config.yaml
num_hidden_layers: 16
hidden_size: 384
num_attention_heads: 6
num_key_value_heads: 6
head_dim: 64
intermediate_size: 1152
vocab_size: 4096
hidden_act: "squared_relu"
norm: "rmsnorm"
norm_place: "pre"
norm_eps: 1e-05
positions: "rope"
rope_theta: 22000.0
rope_fraction: 1.0
qk_norm: true
attn_scale: 0.138
bias: "none"
tie_word_embeddings: true
parallel_block: false
extras: ["attention sinks", "value residuals", "short convolutions", "an embedding shortcut", "capped logits"]
init: "uniform"
init_std_qkv: 0.0255
init_std_o: 0.0
init_std_up: 0.0255
init_std_down: 0.0
init_mimetic: 0.7
optimizer: "ademamix"
learning_rate: 0.00039
beta1: 0.9
weight_decay: 0.42
lr_head: 0.0152
max_grad_norm: 1.0
warmup_steps: 291
schedule: "wsd"
decay_fraction: 0.854
decay_shape: "pow"
final_lr_fraction: 0.0
batch_tokens: 65536
max_seq_len: 512
doc_mask: true
train_tokens: 456500000
max_steps: 6966
dataset: "wikipedia_en"
Each number is 128 + 32 x the weight over its row's rms, rounded and kept within 0 to 255. Layers, rows and columns count from 0. The size above them is the row's rms in percent of the matrix's.

# layer 11 MLP up, 1152x384, rms 0.04, rows 227-295, columns 0-47
size [104  93 103 100 112  97  98 100  92 101  92 106  98 107  88  90  93 103 103 100 111  92 103 101 103  98  92 108  98 104 104 102 104 102  99  97 103 105 112 105 102  99 105 105  96 102 102 104  87 101 103 100 103  94  99  98  99  95 103  98  98  97  91 111 105 100 102 100 102]
[[101 167 134 179 177 149 143  98 154 121 159 220  93 150 119 168 108 178 111 144 126 113  83 151 163 122  80 126  58 135 181 122 174 124 144  99 125  84 161 142  92 122 162 130 140 139 152 133]
 [150 146 119 127 145  75 110 149 164 194 173 191 144 148 136 159 139 100  96 112 212  48 149 170 137 159 130  69 125 144 189 140 129 174 108 156 147 127  96 153 128  92  90 120  95 164 137 135]
 [105 151  92 120 100 165 101 136  93 145 177 121  95 137 171 127  49 150  80  68 170 195 169 147 159 162 139 148 180 110 160 115  86 151 195 146 174 125  89 143  98 172 147 115 124 156 122 126]
 [111 144 154 136 131  80 147 117 120 109 162 149  67  98 163  96 126 111 117 110  82 151 124 198  91 109 153 160  89 126 150  90 139 121 154  83 126 104  92 119 139 108 130 165 145 127 193 151]
 [162 125 129  78 176  71  68 177 101  85  86 108 120 123  86 160 135 160 136 103 161 176  70 143 116 140 133 137 131 152 172  98 167 175 105 106 168 167 109  99 124  69 105 177  99 135  98 158]
 [115 142 127  90 154 100 178 108 122 110  68 160 109 133 157 118  25 116 149  54 108 110  73 136 146 150 170 160 111 163 131 121 158 118 138  63 127 109 149 146 105 144 110  90 174  84 141 104]
 [128 154 141 111 124 179 119 109 118  65 128 177 133 113 111 179 163 193  89 135 128 119 127  38 168 157 131 154 106 122 184 176 137 101 157 141 171 174  73 183 149 109 159 125 134  66  88 173]
 [121 171 152 151 142 107  69 111 180 141 133 111  87 124 133 191 194 168 158  89  99 179 139 125 120  94 106 149 129  61 108 155 150 186 176 112 145 115 134 153 176 154 131 119 192 136 115 139]
 [116 115 130 134 167 124  77 158 191  86  72 162 134 137 150 102 113 150 135  93 105  98  84 171 131 103  51 158 128 101 182 172 109 111  96 114 109 130 154 179 194 149 142  95 194  88 109 111]
 [157 105 135  80 137 122 121  94 158 167 112 153 136 110 171 114  91 153  91  96 144 154 103 132 133  81 157 171 170 104 115  68 141 127 156 145 150 162 135 148 145 165 115  42 150 161 144 119]
 [ 76 124 123 157 135 119 140  85 114 174  79 218 159 137 138  94 163 113 122  73 149 144 159 146 146 119 143 165 178 135 140 136 115  91  92 120 130 137 122 121 144 105 207  96 175 101 119 100]
 [135 129 176  77 123 163 127 133 138 185 154 165  63 166 187  74 108 141 177 199 142 129 132 138 109 100 127 171  83  81 149 111 162 140 150  87  81 124 154 141 169 137 133 133  84 134 195 118]
 [153 125 142 135 142 149 133 147 105 149  63 162 124  97  87 120 166 137 127  94 165 147 129 155 134 125 164 126 146 116 173 121 182 124 120 137 161  87 162 164  85 153 118  90  99  92 103 104]
 [ 90  88 141 182 163 126 114 101 182  91  61 206 122 132 149 106 136 209 169 104 118 132 131 109  75 109  90 121 161 161 170 126 146 129  89 114 143 105 130 165 127 140  97  93  97 111 153 134]
 [112 186 145 160 140 188 178 144 134 171 133 126  95 175 169 102 108 160 151  86 146 135 145 162 117 130  80 153 110  91 145 114  99  55  67 131 105  88 109  94 171  53 123  97 140 106 186 145]
 [ 95 164 119 123 115  99 165 113 204 171 184 190 138 132  84 110 106 146 144 121 156 138 164 116 141 146  78 155 126 153 177 193 177  97 107  76  86 129 109 141 122  69 209 153  84 101 102 114]
 [124 122 123 164 129 108 114 136 130  87  96 168  76 140 131 108 136 112 181  97 107  63  67 115 170  94 171 133 144 147 184 163 154  96 146  90 143 140 131 148 212 134 173  58 162 111 150 109]
 [135 112 154 189 135 128 101 131 106 158 114 161 138 155 116 102 122 135 152 157 171 110  57 152 153 108  93  67 117 106 136 174 159 153 196 138 142  84  90 187 119 102 112 199 134 111 168 139]
 [174 119 162 208 146 140 133 119 124  82  86 131  79  90 157  82 139 183 184 140 175 167 113 110 117 104 141 124 102 169  77  88 128 138 176 128 144 161 114 101 128 136 138 144 138 117 174 108]
 [140 158 163 145 214 129 140  97 151 177 150  91 126 129 119  94 149 152 101 128 138  83 109  77 138 152  85  93 143 165 104 106 179 180 145 117 112  88  80 166 119  73 165 117 163 118  88 164]
 [132 111 101  88 141  95 122 120 137 117 130 156 128 156 179 143  69 129 140 167 101 140 105 118  88 137 193  98 169 115 176  84 189 146 131 136 147  89 114  92 143 100 135 116 193  96 159 114]
 [147 176 158 164 136 117 112  92 106 143 147 171 143 161 125 138 142 181 144  74 134  70  31 130 123 114  80  74  84 110 165  97 184 128 158 140 188 125 100 178 161 140 151 103 131 112 127 118]
 [107 141 116 135 118 146 172 123 143 132 130 151 113 166 138 113 149 152 118 134  51 136 200  98 117  57 172 130 112 118 122 124 188 137 114 139  97 139 177 162 116 133 135 136 153 106 172  70]
 [156  99 144 167 125 147 113  67 148 141 108  97 135  74 112 150 113 147  95  80 131 110 150 135  99 106  44 102 113 182 163  99 109 145  85 117 154 157 161 127 227 142 193 112 136 125 146 120]
 [101 111  97 161 137 140 133 160 181 115 115 126 161  78  88 128 137 165 107 100 109 102  86 233 112  54 137 139 112 198  90 128 106 119 150 164 137  99  71 137 149 166 166  62 136 188 165 157]
 [128 121 145 141 149 148 116 135 109 152 137  90  73 151 136 102 176 147 171 121 126 121 126 166 146 112 110 127 165 116 146 129  99 191 135  87 120  75 151 211 129 145  87 155 151  94  98 155]
 [129 108 121 142 208 149 110 171 142 160 111 128 104 109 106 127 175 178  94 116 180 128 153 164 173  76 104 130  88 114 102 122 133 141 185  72 144 122 135 175 142 139 197 166  85 140  65  76]
 [149 142 134 106 183 121 111 179 115 105 126  48 154  99  92  95 104 177 118 212 133  96 129  96 161 122 122  70 159 110 133  64 135 133 108 118 128 107  95 109 103 149 130  91 118 127  68  91]
 [119 116 122 175 181 148  96 177 152  80 116 101 100 133 129 115 157 199 147 130 146  79 145 175 116 129 169 117 179 188 110 161 119 169 122 160 103 106 104 102 135 168 133 151 165 140 157 142]
 [111 108 120  94 132  77 148 142 118 146 163 125 135 132  89 100 143 140 175 172 161 167 163 165 147  94 167 124 146 176 150 128 148 138 142  99 119 130 117 147 113 136 140 116 214 148 129 190]
 [129 166 114 156 124 165  99 164 153 112 136 151 153  94 145 164 133 124 102  87 118 147 155 153 122 145 172 141 181 123 167 139 108  99 199 128  94 153 135 123 109 136 155 146 130  98 124 152]
 [ 89 134 156 103 162 124 114 129 115  75 125 172  84 125  74 140 180 139 112  29 151 119 147 130 155 160  27 168 146 149 194 150  97 132 110  71 148 102 139 149  88  80 153  74 178 182 144 165]
 [118 171 176 124 108 136 134 164 136 141 137 176 116 111  96 174 150 141  76  66 110  74 137 148  83  72 167 111 158 114 213 152 155 131 102  78 112 100 110  86 137 116 102  60 167 100 161 121]
 [129 144 141 152 189 136 105 120 164 111 117 128 148 159 126 119  95 155 133 114 155 148 125 128  97 163 140 106  85 119 167 105 159  88 115  87 186 138 108 128 129  44 172  95 152 114  71 180]
 [130  89 128 113 192 147 135 142 131 118 147 159  74 119 125 135 180 155  97  79 120 157  45 110  90 161 100 196 143 119 199 152 185 155 101 120 164  82 152 132 171 112 180 135 173  72 129 104]
 [ 84 103 109 122  96 140 152  98 151 156 119 149  79 163 102 149 177 186 102  82 126 127 131  70 167  87 160 188 126 157  90 108 182 130 113  90 150 115 150 166 111 176 125 108 119 167 160 152]
 [123  91 103  73 118 140 136 167 109 109 153 192 102  52 103 136  65 178 128 132 162 134 118 145 164 149  70 168 191 163 141  52  80 117 112 138 148  91  89 161 171 152 155 157 176  43 109 155]
 [129 159 120 173 172 142 144  90 170 124 124 181  81 151 120 175 119 131 138 119 128 121 119 155  75 117 112 147 136 133 139 165 180 137 125 104  94 111 128 126 135 152 133 138 143 161 117  93]
 [113 144 112 125 146  95  61  88 142 113 117 146 173 110 159 178 102 148 140 117  99 145 112 132 136 117 122 172 170 137 152 146 148 105 116 133 138 121 166 127 181  88 147 103 180 169  64  90]
 [150 117 108  92 143 167 163 108 133 162 106  83 149 168 115 128 110 191  95 114 176 124 142 131 108 157  79  81 134  95 152 134 119 198 123  72 146 112 106  88 140 137 162 116 163  87 174 101]
 [103 128 214 152 144 148 122 104 163 133 149 108 119 135  80  85 111 150 168 180 127 152 119 130 164 121 193 141 150  94 150 139 105 113 146 106 163 119 142 132 171 107 150  71  96 172 104 118]
 [ 87  93 153  77 188 142  83 107 143 177 135 178 122 139 130 136  92 150 125 156 168  98 136 107 114 113 102 128 116 142  74 113  85 172  96  74 126 138 132  89 129 143 122 113 168 125 127 152]
 [ 91 120 134 146 142 156 121 117 158  84 152 156 127 117 137 116 177 145 106  90 172  94 173 121 115 158  27 111 102 105 155  74 140 168 202  94 181  91 117 181 154 141 105 120 127 141  56 113]
 [110  65 167 114 168 166 120  70 159  82 158 102  96 148 138 124  93 136 118 115 168 171 116 118 132  89 128 175 152 155 134 132 166 114 125 124 127 115 108 162  67  73 196 134 123 110 115 136]
 [ 98 105 151 121 135 103 106 130  78 133 135 100  98 140 147 109  88 114 185 160  96 135 153  75 147 147 108 148 113 108 149  98 162 155 108 132  87 190 170 107 129 139 107 131  99 162 161 102]
 [118 154 140  83 100 127 111 159  72 136  80 177  98  96 140  99 174 155 117 124 161  60 105 137  75 118  79 120  97  88  97 167 113 125 125 111 186 103 113 129 149 155 167  95 167 114 162  95]
 [105 182 166 176 115 130 118 111 164 133 150 120 145 151 162  88 113 115 147  94 135 179 125 101 176 102  94 155 134  99 148 125 159  88 116 150 188 134 106 142 157  49 141  76 226 144 148 171]
 [128 107 149 136 187 115 155 145 171  85  60 175  67  88 121  84 137 138 131  85 149 103 153 108 129 155  92  76 142  84 147 151 114 157 103 118 170  73  51 143 136 126 120 155 187 125 171  77]
 [ 99 132 107 132 139 149 143  74 180 179 113 121 122 123 120  85 151  85 131 113 112  93 122  99 107 134 155 140 111 102 207  80 174 131 110 115 152 132 121 140 138 122 125 112 115 181 105 167]
 [ 91 159 142 185 138 136 101 119  87  59 146 110 153 159 158 156 173 121 186  72 164 126 157 111 134 147  80 118  71 139 105 107 213 145 128 163 126 194  63  79 153 135 152 122 117 151  96 138]
 [ 95 178  87 137 160 149 127 138  91 112 161  76 154  92  91 122 159 159 120  95 105  99 123 121 130 159 134 104 147 169 167 137 161 134 137 112  89 126  78 127 130 136 137 173 131  91 150 137]
 [157 157 176 119  95 155 213 131 101 149  95 126 106  77 157 113 127 132 172 133  99  51 142 132 120 146  98  65 116 129 164 137 104 103 103 127 141  89  96 139 162 147 130 118 134 134  87 100]
 [100 160 131 183 174 157  47 109 133 154 100  87  94  71 141  85 130 149 116 130 128 100  99 125 125  70 165  80 144 146 108 107 148 123 178 167 109 127  95 107 155 122 127  87 118 107 145  99]
 [117 143 155 107 139 100  87 111 173 143 110 131  95 127 164 112  96 118 131  96 117 179 105 140 156 167 104 117 173  85 167  87 155 134 103 166 185 129 149  86 160 155 170 145 171 142 143 174]
 [ 80 191 156 122 193  86 164 143 152 156 121 167  86  76 113 121 177 175 158 113 177 161  97 113 116 125 165 134  96 124 137 161 168 136 141  93 161 104  91 110 171  70 154 110 105 114 171 166]
 [100 170 101 152 153 155  69 121 180 170 148 163 108 151 102 114 142 155 178  84 150 100 179 181  89 135 141 119 172 139 127 158 125 165  99  97 168 102 102 161 120 114 150 111 151 118 143 112]
 [178 179 166 147 154  80 116 100 112 152  91 159 114  90 119 135  47 103  97 109 109 108 121 142 129 172  74 145 143  80  73 129 164 135 144 133 140 117  81 150 123  83 149 179 143 111 144 149]
 [126 151  84 150  81 181 150 111 166 112 148 137 141 166  99 151 127 105  79  70 126 120 189 167 155  82  65 141  99 121 172  97 141 160 174 123 140 152  47 133 132  59 116  92 121 147 167 142]
 [110 142 111 156 116  95 141 155 125 152 134 103 107 167  75 156 113 215 163  81 129 159 123 159 125 141 156 104 119 150 119 170 121 192 202 150 166 158 124 156 107 126 156 118 110 160 123 172]
 [144 167 126 124 148  94 136 134 114 152 174 145 129 116 100 147 135 106 175 115 141 147 103 172 162 157 137 172  94 133 128  85 180 174 127 111 131 155 120 104  92 129 179 180  79 130 112 131]
 [180 123 120 168 136 142 114 135  73 110 154  65 127 136 155  94 104 117  99 127 148 122 175 112 158 124 154 125 128 164 200 110 152 174 197 110 119 121  54 109 138 102 167  66 158  94  85  84]
 [139 130 139 144 154 118 165 166  83 147 103 105 116 116  74  80 136 137  87 107 161 125 138 116 102  88 146 139 177  77 155 119  91 109 135 177 114 154 174 105 129 152 243 159 167 173 128 133]
 [170 147 166 186 164  90 136 132 192 120 138 108 121 163  77 105 128 142  90 120  98 128 131 134 118 139 187 147 106  90  90  83 101 164 114 107 160 135 117 139 151 101 158 137 141 109 105 116]
 [132 153 142 145 115 141 139 144 112 114 100 132 126 137 150 120 183 134 146 108 119 140  70  95 139  72 129  84 176 146 138 113 124 193  92 125  99 114 132 216 106 124 163 140 166  95 134 142]
 [154 123 170 116 152 174 124 153 176 123  90 140 150 126 163 130 145 181 114 111 108 148 117 124  90 175  63  96  82 130  98  60 126  86 152 129  91  74 163 174 136 161 117 128 152 187  92 122]
 [ 91  80 123 127 108 115 123  98 170 188 103 148 137  64 164 171  63 145 132  81 185 144 114 148 112 110 122  86 138 147 103  91 170 157 119 126 135 151 162 143 134 150 113 123 130  79 135 151]
 [135 118 105 135 160 147 147 153 151  97 133 178 114 134  84 127 134 182 117 175 142 153 110 127 112 110  84 151 128 143  99 117  99 173 130  52 118 115 104 148 110 141 120 155 182 193 119 109]
 [146  99  91 131 131 180 144 145 170 150  84 135  54  86  99 112 115 179 160 119 146  87 160 137 151 140 138 147 177 134 123 139 201 120 155  80 119 139 107 174 127  98 118  88 140 108 138 170]
 [142 200 105 185 112 111 159  68 132 127 101 115 138 151 105  97 143 122 133  84  87 156 126 148 103 152 136 112 131 111 146  53 136 154 168 133 119 133 132  93 211 100 106 134 123 161  92 155]]
# layer 11 MLP down (transposed), 1152x384, rms 0.0342, rows 227-295, columns 0-47
size [104  92 103 101 109 100  99 100  93 102  92 103  98 107  92  93  96 102 100 100 109  93 103 103 103  96  95 106  98 105 106 103 105 102 101  95 102 106 109 106 102  99 104 107  95 103  98 104  86  99 108 101 103  87 102  99  98  95 102  97  97  96  93 111 101  99 102  99 100]
[[132 145  96 103  67 104 129 147 129 137 162 126 120  95 110 142 169 146  99  96 176 119 200 149  89 166 111 168 152  90 174 137  80 137 173 110 139 117 126 150 164 127 131 147 144 122 121 110]
 [135 108 157 141 142 149 163 173 133 153 152  75 125 183 127 119 170  30 166  76 153 138 114 146 108 142 128 132 137 123 112 153 137 157 184 166 146 175 140 150 162 112 108 169 112  73 169 111]
 [140 101  95 137 135 149  43  70 116 105 161 136 125 168 184 127  77 203  88 121 141 170 164 133 185 153 180 117 147 100 115 104 132  95  95 147 124 126 193 141  62 135 135 161 135  97 155  72]
 [152  76 183 101 139 133  67 181 103  63 102 138 192 152 161 186 110  83 131 148 103 151 155 129  83 212 140 139 151 137 104 155  77 136 120  78 198 123 164 136 115 178 162  99 130  72 112 142]
 [133 197 198 102 111 108 104 196 150 111 131 128 155 168 176  96 136 179 179 145  89 131 142  88  85 152 127 106 101 123 105 115 147 127 135 135  98 107 146 124 154 137 116  58  67 140 191 157]
 [ 77 118 120 124 122  94 147 134 101  77 131 112 158 156 105 203 122  55 144  97  99 188  90 113 102  99 160 118 102  60 113 150 135 171 176 135  68 139 137 126 131  68 119 159  74  50 116  49]
 [177 103 112 107  76 101 140 162 112 171 108 189 161 154  94 111 150 109 134 112 146  83  97 147 126 154 114 124 102 133 141  85 128 102  89 136 139 111 178 127 148 113  92  95  96  95  91 189]
 [117 109 127 116  62 169 175 138 192 143 110 182 123 114 139 168 132 117 135 157 139 109 150 104 174 151 136  60 185 171 136 115  96 168 158 165 120 150 144 142 125 145 102 147 119 125 168 101]
 [138 144 101 131 130  56 179 142 108 156 146  70 134  75 108  84 113  25 128 110  91 192 110 173  62 124 155 158 136 168 155 159 146 180 196 134  97 139 127  98 112 120 102 130 132  63 155  82]
 [133 161  99 106 105  97 138 145 142 163 133 100 127 123 178 158 158 204 165 111 143 132 128 126 114 156 124  65 137  79  52 145 108 101 171  77  94 137 148 194  97  90 191 244 144 110 135 127]
 [187 129 149 121 120 116 158 142 155 115 148 110 120 160 111 111 166  90 163 115 146 119 130 140 172 120  99 124 135 113 164 137 138 162 144 148 115  40 190 149 184 138 108 213 143 141 110  99]
 [133 150  90  52  77  92  80 108 163 114  87 171 146 108 100 136 190 135 158 181 123 149 167 104  57 141  41  98 111 103 123 139 124 122 155 144 114 124  84 114 122 149 103 141 125 134  79  73]
 [136  83 128 101  68 124 154 112 107 124 155  59 125  97  70 129 105 141 100 119  62 147 105  95 132 108 118 151 122  83  85 141 143 217 190 150 116  81 104  99 120 144 125 123 174 125 114 136]
 [129 137 105 141  93 114 184 149 174  90  80 111 125 132 107 159  99 130 102 165 114  90 135 154 105 201  91 147 138  90 178 174 163 154 139 103 166  84 125 116 111 137 125 145 110 127 123 115]
 [ 96  73 127  89 213  74 142 142 128 107 145 123 140  72 101 132  85 111 137  91 125 114 174 122 169 154 213 186 133 120 184 185 144  98 135  84 147  96 123 120 109 112 102 172 169  99  84 161]
 [163 129 105  84 142 125 141 143 121 140 151 176 106 127 153 185 142  85 150 162 123 123 136 136 104  84  75 126  82  94 173  62 134 161 145 119 113 142  86 117 141  94 144 133  89 129 127 111]
 [179 107 144 110 104  72 157 137 104 119 102  63 154  68 100  40 178   0 118 103 101 131 138 112  94 101 194 119 127  66  96 148 135 153 172 161 129  54 171 149 172 114 138 129 140 162 119 130]
 [128 193  82  92 173 132 112 100 106  76 140 161 164  97 166 133 197  71 134 119 129  36 118  79 154 117 142 129 138 113 114 120  97 141 163  78 152 123 168 161 107 128 167 156 157 115 156 124]
 [101 171 153 101  92 144 137 143 101 137 159  78 172 180  82 175  83 104  97 152 104  67 117 111 109 153 204 132 161 160 152 108 102 105 111 144  40 158 144 108 173  80  88 178 138 141  94 157]
 [115 137 115  45 131 200 178 144 129 213 114 173 124  83 139 138 135  66 141 141 121 166  24 166 120 119  84  97  82 103 151 136 134 127 161 193 153 146 131  97 119 168 140 126 176 133 104 185]
 [117 127 144 138 135 116 104 182  98 108  92  94 140 113 109 127 114 197 144 143 149 101 130 156 107 143 138 147 126 129 135 140 131  94 100 119 100 119 165 118 161 112 151 118  83 157  80  90]
 [196 153 104 153 106 121 121 109 195 143 121 122 104 111 120 122 167 224 140 195 126 148 162  95 131 117 124  85 126 162 112 116 125 178 133 102 182 128 102  97 145  91 101 124 139 118 115 134]
 [ 81  92 192 121 105 151 122 182 106 151 110 143 148 110 135  99 109 117 127 128 144 118 160 137  97 162 107 163 141 129 127  59 151 120  71 156 134 109 101 149  92 141 142 137 145 112 111 102]
 [109 127 180 122 134 111 146 136 146 161  99  97 155 169 149 147 110 135  88 125 194 137 209 121 133 142 144 143  98 150 101 165 149 120 174 139 166 109 184 194 103  90 160 103  99 147 141 135]
 [163 158 177 110  98  99 147 173 189 118 163  75 142 133 167 110 142 136 174 132 107 151 146 106  82 127 122 204 118 169 123 162 142 102 114 112 110 143  96 202 130 115 111  87 127 131 113 197]
 [167 202  96 128 115 178 176 136  73  76 142 105 134 129 186 144 160 147 133 102 141 130 119 141 111 158 146 124 129 161  72 125  84 157 114  74  71 111 114 129 145 173  94 130 153 131 130 111]
 [118 163  86 107 142 136 100 100 118 129  85 103 110 130  78 120 127 144  88 122 120 119 119 161 189  78 147 137 152  76 120 146 118  98 110 104 148  94  74 114 183 214 154 122  82 127  69 125]
 [116 174  90 134 127 109  97 118 119 154  94 107 146 155  58 119 196 148 145 137  97 130 143 128  94 176 119 110 134  96 172  81 113 163 110 169 148 127 113 150 142 130  84 140 150 154 117 114]
 [ 76 192 161 141 123 156 123  90 123 145 157  89 138 158 229 112 161 225 165 115 160  85 120  92 124 122 154 131 121 157 141 125  86  55 130 154 118 109 119 124 101 129 174 123 147 120  87  58]
 [ 98 176 131 157 100  95  64 165 135 107  84 138  98 168 118 106 134 214 162 180 169  85 108 124  85  91 144 129 155 189  96 161 182 114 162 136 122 152 134 181 103 156  82 108 151 178 158 118]
 [127 133 131 113 158 120  98 118 137 129 154 123  84 161 137 161 117 107 135 139 166  99 149 152 163  88 123  75 131 192 153 105  94  56  84  60 133 127 105 156 126  90 134 159  82 149  74 148]
 [147 120 122 118 161 116 132  92 134 123 118 115 144 130 162 174 100 129 123 102 144 127  99  63 144 120 160 139 168  75 174 170 123 145  73 109 109  74 147 163 147 165 131  25 140 115  86  69]
 [ 70 139 111 157 121 122  81 138 110 121 157 139 103  97 161  98 106 101 104 136 135 161 110 123  93 123  89 145  58 154 178  92 130 111 110  82  84 157 189 166 136 144 116 106  88 129 120  82]
 [107 160 109 154  95  89 150 167  97  80 132 135 164  93 163 182 120 100 130 125  80 122 112 116 113 139  97  90 185 159 146 148 159 143 132 101 159 119  82 104 103 174 153 175 143 129  97  93]
 [155 107 140 157 143 167 108 124  48 188 100 137 125 133 152 148 140 103 130 150 147  74 153 137 123 157 108  40 152 144 177 111 157 137 102  58 158 143 111 102 140 146 132  97 126  95 124 140]
 [145 123 166 136 141 175 114 141  99 122 177 117  79  99 195 149 164  82  70 128 194 120 165 107 104 142 125  91 116  82 160 151 111 168 175  96 136 197 127  90 115 110  37  64  75 134 124 124]
 [130 155 198  68 167 132 169 131  96  84 121 121 133 182 136 139 146 110 152 101 149 125  94 138 127 122 101 163 134 154  83 127 111 127  95 128  97 173 132 153 203 141 104 173 155 145 132 161]
 [125 110 121 177 135  82 176  92 142 159 142 125 136 174  95 135 160 107 154 123 127 143 135 139 166 137 147 151  78  89 147 146 127 204  79 189  84 165 120 164 191 137 119 142 118 163 116 149]
 [111 147 169 146  81 197 116 152  99  96 151 142 186  82 148 162 138 137 118 105 135 104  91 114 142  76  89 100  90 144 106  79 142 125 226 148 159 162 147 145 118 113 155 111 165 176 117 147]
 [116 100 187 134 152 134 121 138  88 144 155 135 169 156 119 184 102 116 116 150 154 154 102 119  93  75 124 192 163 134 180 103  96  86 127 122 159 146 140 133  90  98 183  91 176 143 196  94]
 [113 157 139 121 149 101 126 105 119 147  74 105  84  81  64 106 155 108 120 100 105 165 151 147  78 167  91 155 144  94 108 128 173 154 175 165 148 182 117 105  92 120 177 188 153 125 134  52]
 [193 133 102 100  92 194 115 141 164 125 106 119 119 111 150 162 103 141 162 121 165 127 168  98 103 178 112 118 132 128 173 104 105  76 147 143 188 105 125 124  81 102 161 213 141  83  85 130]
 [154 132   0  67 166 168 116 102 131 164 150 110 133 178  84 112 105 151  88 141 143 140  82 173 122  57 110 100 201  64 107  88 124 124 100 137 122 215 156  74 104 106  88 144 121 162 125 127]
 [132 125 131 155 176 117 170 143 137 141 114 136 162 118 117 161 145 135 115 197  74  77 135  57 239 115 116  94 201 140 143 150 132  69 130 165 142 149  90 159  58 125 139  60 126 101 182 165]
 [172  68 116 156  89  95  74 152 140 115 162 136 112 174 159 103 139  94 102 136  56 178 146 113 134 108 183 147 157 152  99 118 171  92 130 148  73  99 130 140 159 131 103 143 144 104 133  74]
 [132  94 118 101 117 169 145  79 164 144 138  86 145 156 102 176 103 122  97 123  51 126 131 134 108 182 168 146 119 154 124 116 161 149 154 133 173  98  92 146 149 160 113 185 193  51 104  71]
 [ 89 125 173 199  83 143 104  79 143 130 138  78 114 141 150 122 123  62  89  69 171 125 128 151 160 154 105 116 105 138 119 199 139  94  78 101 154 129 128 161  65 130 119 130  94 100 164 171]
 [169  72 105 170 129 134 202 138 108 178 146  92 108 154 142 104 100 136 149 120 122 177 113 112 162 165 128 128 151 153  80 110 129 164 192 158  86 108 107 116 156 144 113  88  94  96 138  86]
 [157 172  72 132 153 140 144 148 141 163 152  53 192 133  99 146 148   0  74 152  77 183 102 127 119 125 131 152 130 134 138 115 129 122 104 158 164 147  81 112  84 117 114 109 163 168 122  79]
 [113 110  93 123  71 113 151 144 143  44 194 156 127  73  89  92  78 101  89 147  85 125 145  99 134 137 130  84  96 152 137 100 152 142 100 122 144 121 182 115 172 146  89 147 110 163 114  93]
 [139 116 151 154 120 160 149 114 119  89  73 160 151 122 149 124 157 167 132 119 137  96 155 126 164 108 100 151 160 115 124 148 131 113 110 163 142 186 114 111 126 105  71  87  82 227 138 161]
 [110 157 122 146 138 177 149 148 105 148  69 146 159 151 114 113  81  57 119 145 144 129  87 129 129  77  82  90  83 144 108  75  81  96 174 130 107 151 168  94 133 141 134 113  97  93 134  79]
 [187  79  97 157 134  86 112 130 155  89 100 146 108 150  96 149 170 110 115 164 136  62 131 133 197  85 134 131  77 182 104  87 166 131 121 112  92 102 160 169 116 141 139 115 148 120 184  92]
 [119 172 149 102 148 135 137 127 150 118  58 158 157 168 117  93 179  32 116 118 153  72 161 111  72  72 150 128 116 153 120  98 130 135 113 109  96 143 125  98 141  90 119 140 172 121  77 178]
 [172 151 134 179  95  95 156 125 151  85  58 120  91 180 124  96 169 135  78 118 146 146 183 119 130 166 140 164 154 133 103 110 106  89 120 142 143 107  45 118 173 113 132 145 108  81  81 182]
 [172 125 162 128 133  68 130 136 144  71 174 171  96 126 155 131 107 132 150 134 135 144 122 115 112 116 108 131 175 128 156 132 153  79 124 145 121 146  97 126  62 108 118 150  77 167 145 104]
 [ 55 125 155 118 191 122 120 116 173  98 145 107 150 199 152  67 126  94 197 145 160 101 115 147 103 132 156 140 116 128 167 127 126 137 155  83  99  88 168  93 157 144 156 129 106 109 143 109]
 [118 143 104 112  79 136  84 110 172  90  94 152  83 125 144  90 122   8  91 111 122 140 154 140  63  98 128  76 100  71 115 162 109 162  61 115 115 127 113 118 161 145 111 126 206 136 125 134]
 [133 167  76  89  95 147 113 116 108 166 171 128 124 132 171 115 136 119 180  93 146 155 125  92 110 126 165 121 135 149  51 175 163 110  83 120 143 134 144 103 134 143 132 143 135 122 140 139]
 [ 45 128 105 116  89 101  91  63 119 127 151  90 119  47 198 122 138  72 148  89 157 107 160 172 109 164  83 122 121  72 128  82 123  85 104  90 155 163 153 174 164 110 169 159 156 142 140 138]
 [111  60 118 137 121 138  96 135 138 153 174 102 122  61 162 166 109 128  75  91  98 130  81 166 128  49 151 149 130 157 159 123 177 157 156  88  99 124 157 150 129 172 151 128 183 118 143 112]
 [108 179 101 129 110 110 163 109 179 131 179  97 110 104 156 128 169 104 138  86 123 108 139 181 147 134 172 136 178 195 104 103 175 134 136 194  50 119 123 141 128  83 171 100 104 126 119 170]
 [140 143 130 138 130 117 183 113 255 151 180 134 129 166 108 149 210  50 141 130 145 141 108  90 187 110 158 137 126  98 109 128 141 151  86 136 130 152 127 123 135 182 124 216  95 117 130 172]
 [ 70 136 128 134 142 187 132 149 157 128  47 122 148 157 139  80 118 104 213 101 100 105 127 171 154  35 113 134 141 102 158 102 153 112 144 149 134 160 129  75 158 170 118 115 147 137 118 119]
 [195 168 120  61 149 122 140 175  99 107 116 136 102 153 180 153 153 166 177 141 113 114 138 168  91 140 149 157 140 129 103  91  81 172  98 146 145 169 157  86 144 148 150 134 157 191 147  76]
 [111 129  93 139  81 143 155 119 123 137 144 121  93 183 139  48 107 116 160 159 120 171 119 223 139 121  88  61 101 103  97 115  96 165  58 104 139  89  92 183 156 102 124 146  41  77 146 155]
 [ 98  89 154 170 108 102 113 201 133 135  80 107  87 101 152  98  75 145 169  72 144 175  95  84 137 144  93 105 116 124 129 111 165 116 135  80  95  77 113 153 164 137  64 123 148 137  96 143]
 [136 167 135  98 163 147  73 130 142 153 126 124 148 174  93 204 114 156 160 154 123 175 124 180 136 114  66 122 141  78 132 136 162  96 140 109  67 194 114 131 105 175 111 113  90 110 131 155]
 [121 147  86 116 174 134 128  99 145 124 118 110  80  91 102 132 124 139  71  88 124  79 200 130 108 166 117 120 167 128 145 145 159 144 146 121 153 127 138 134 118 134 143 118 175 111 152 144]]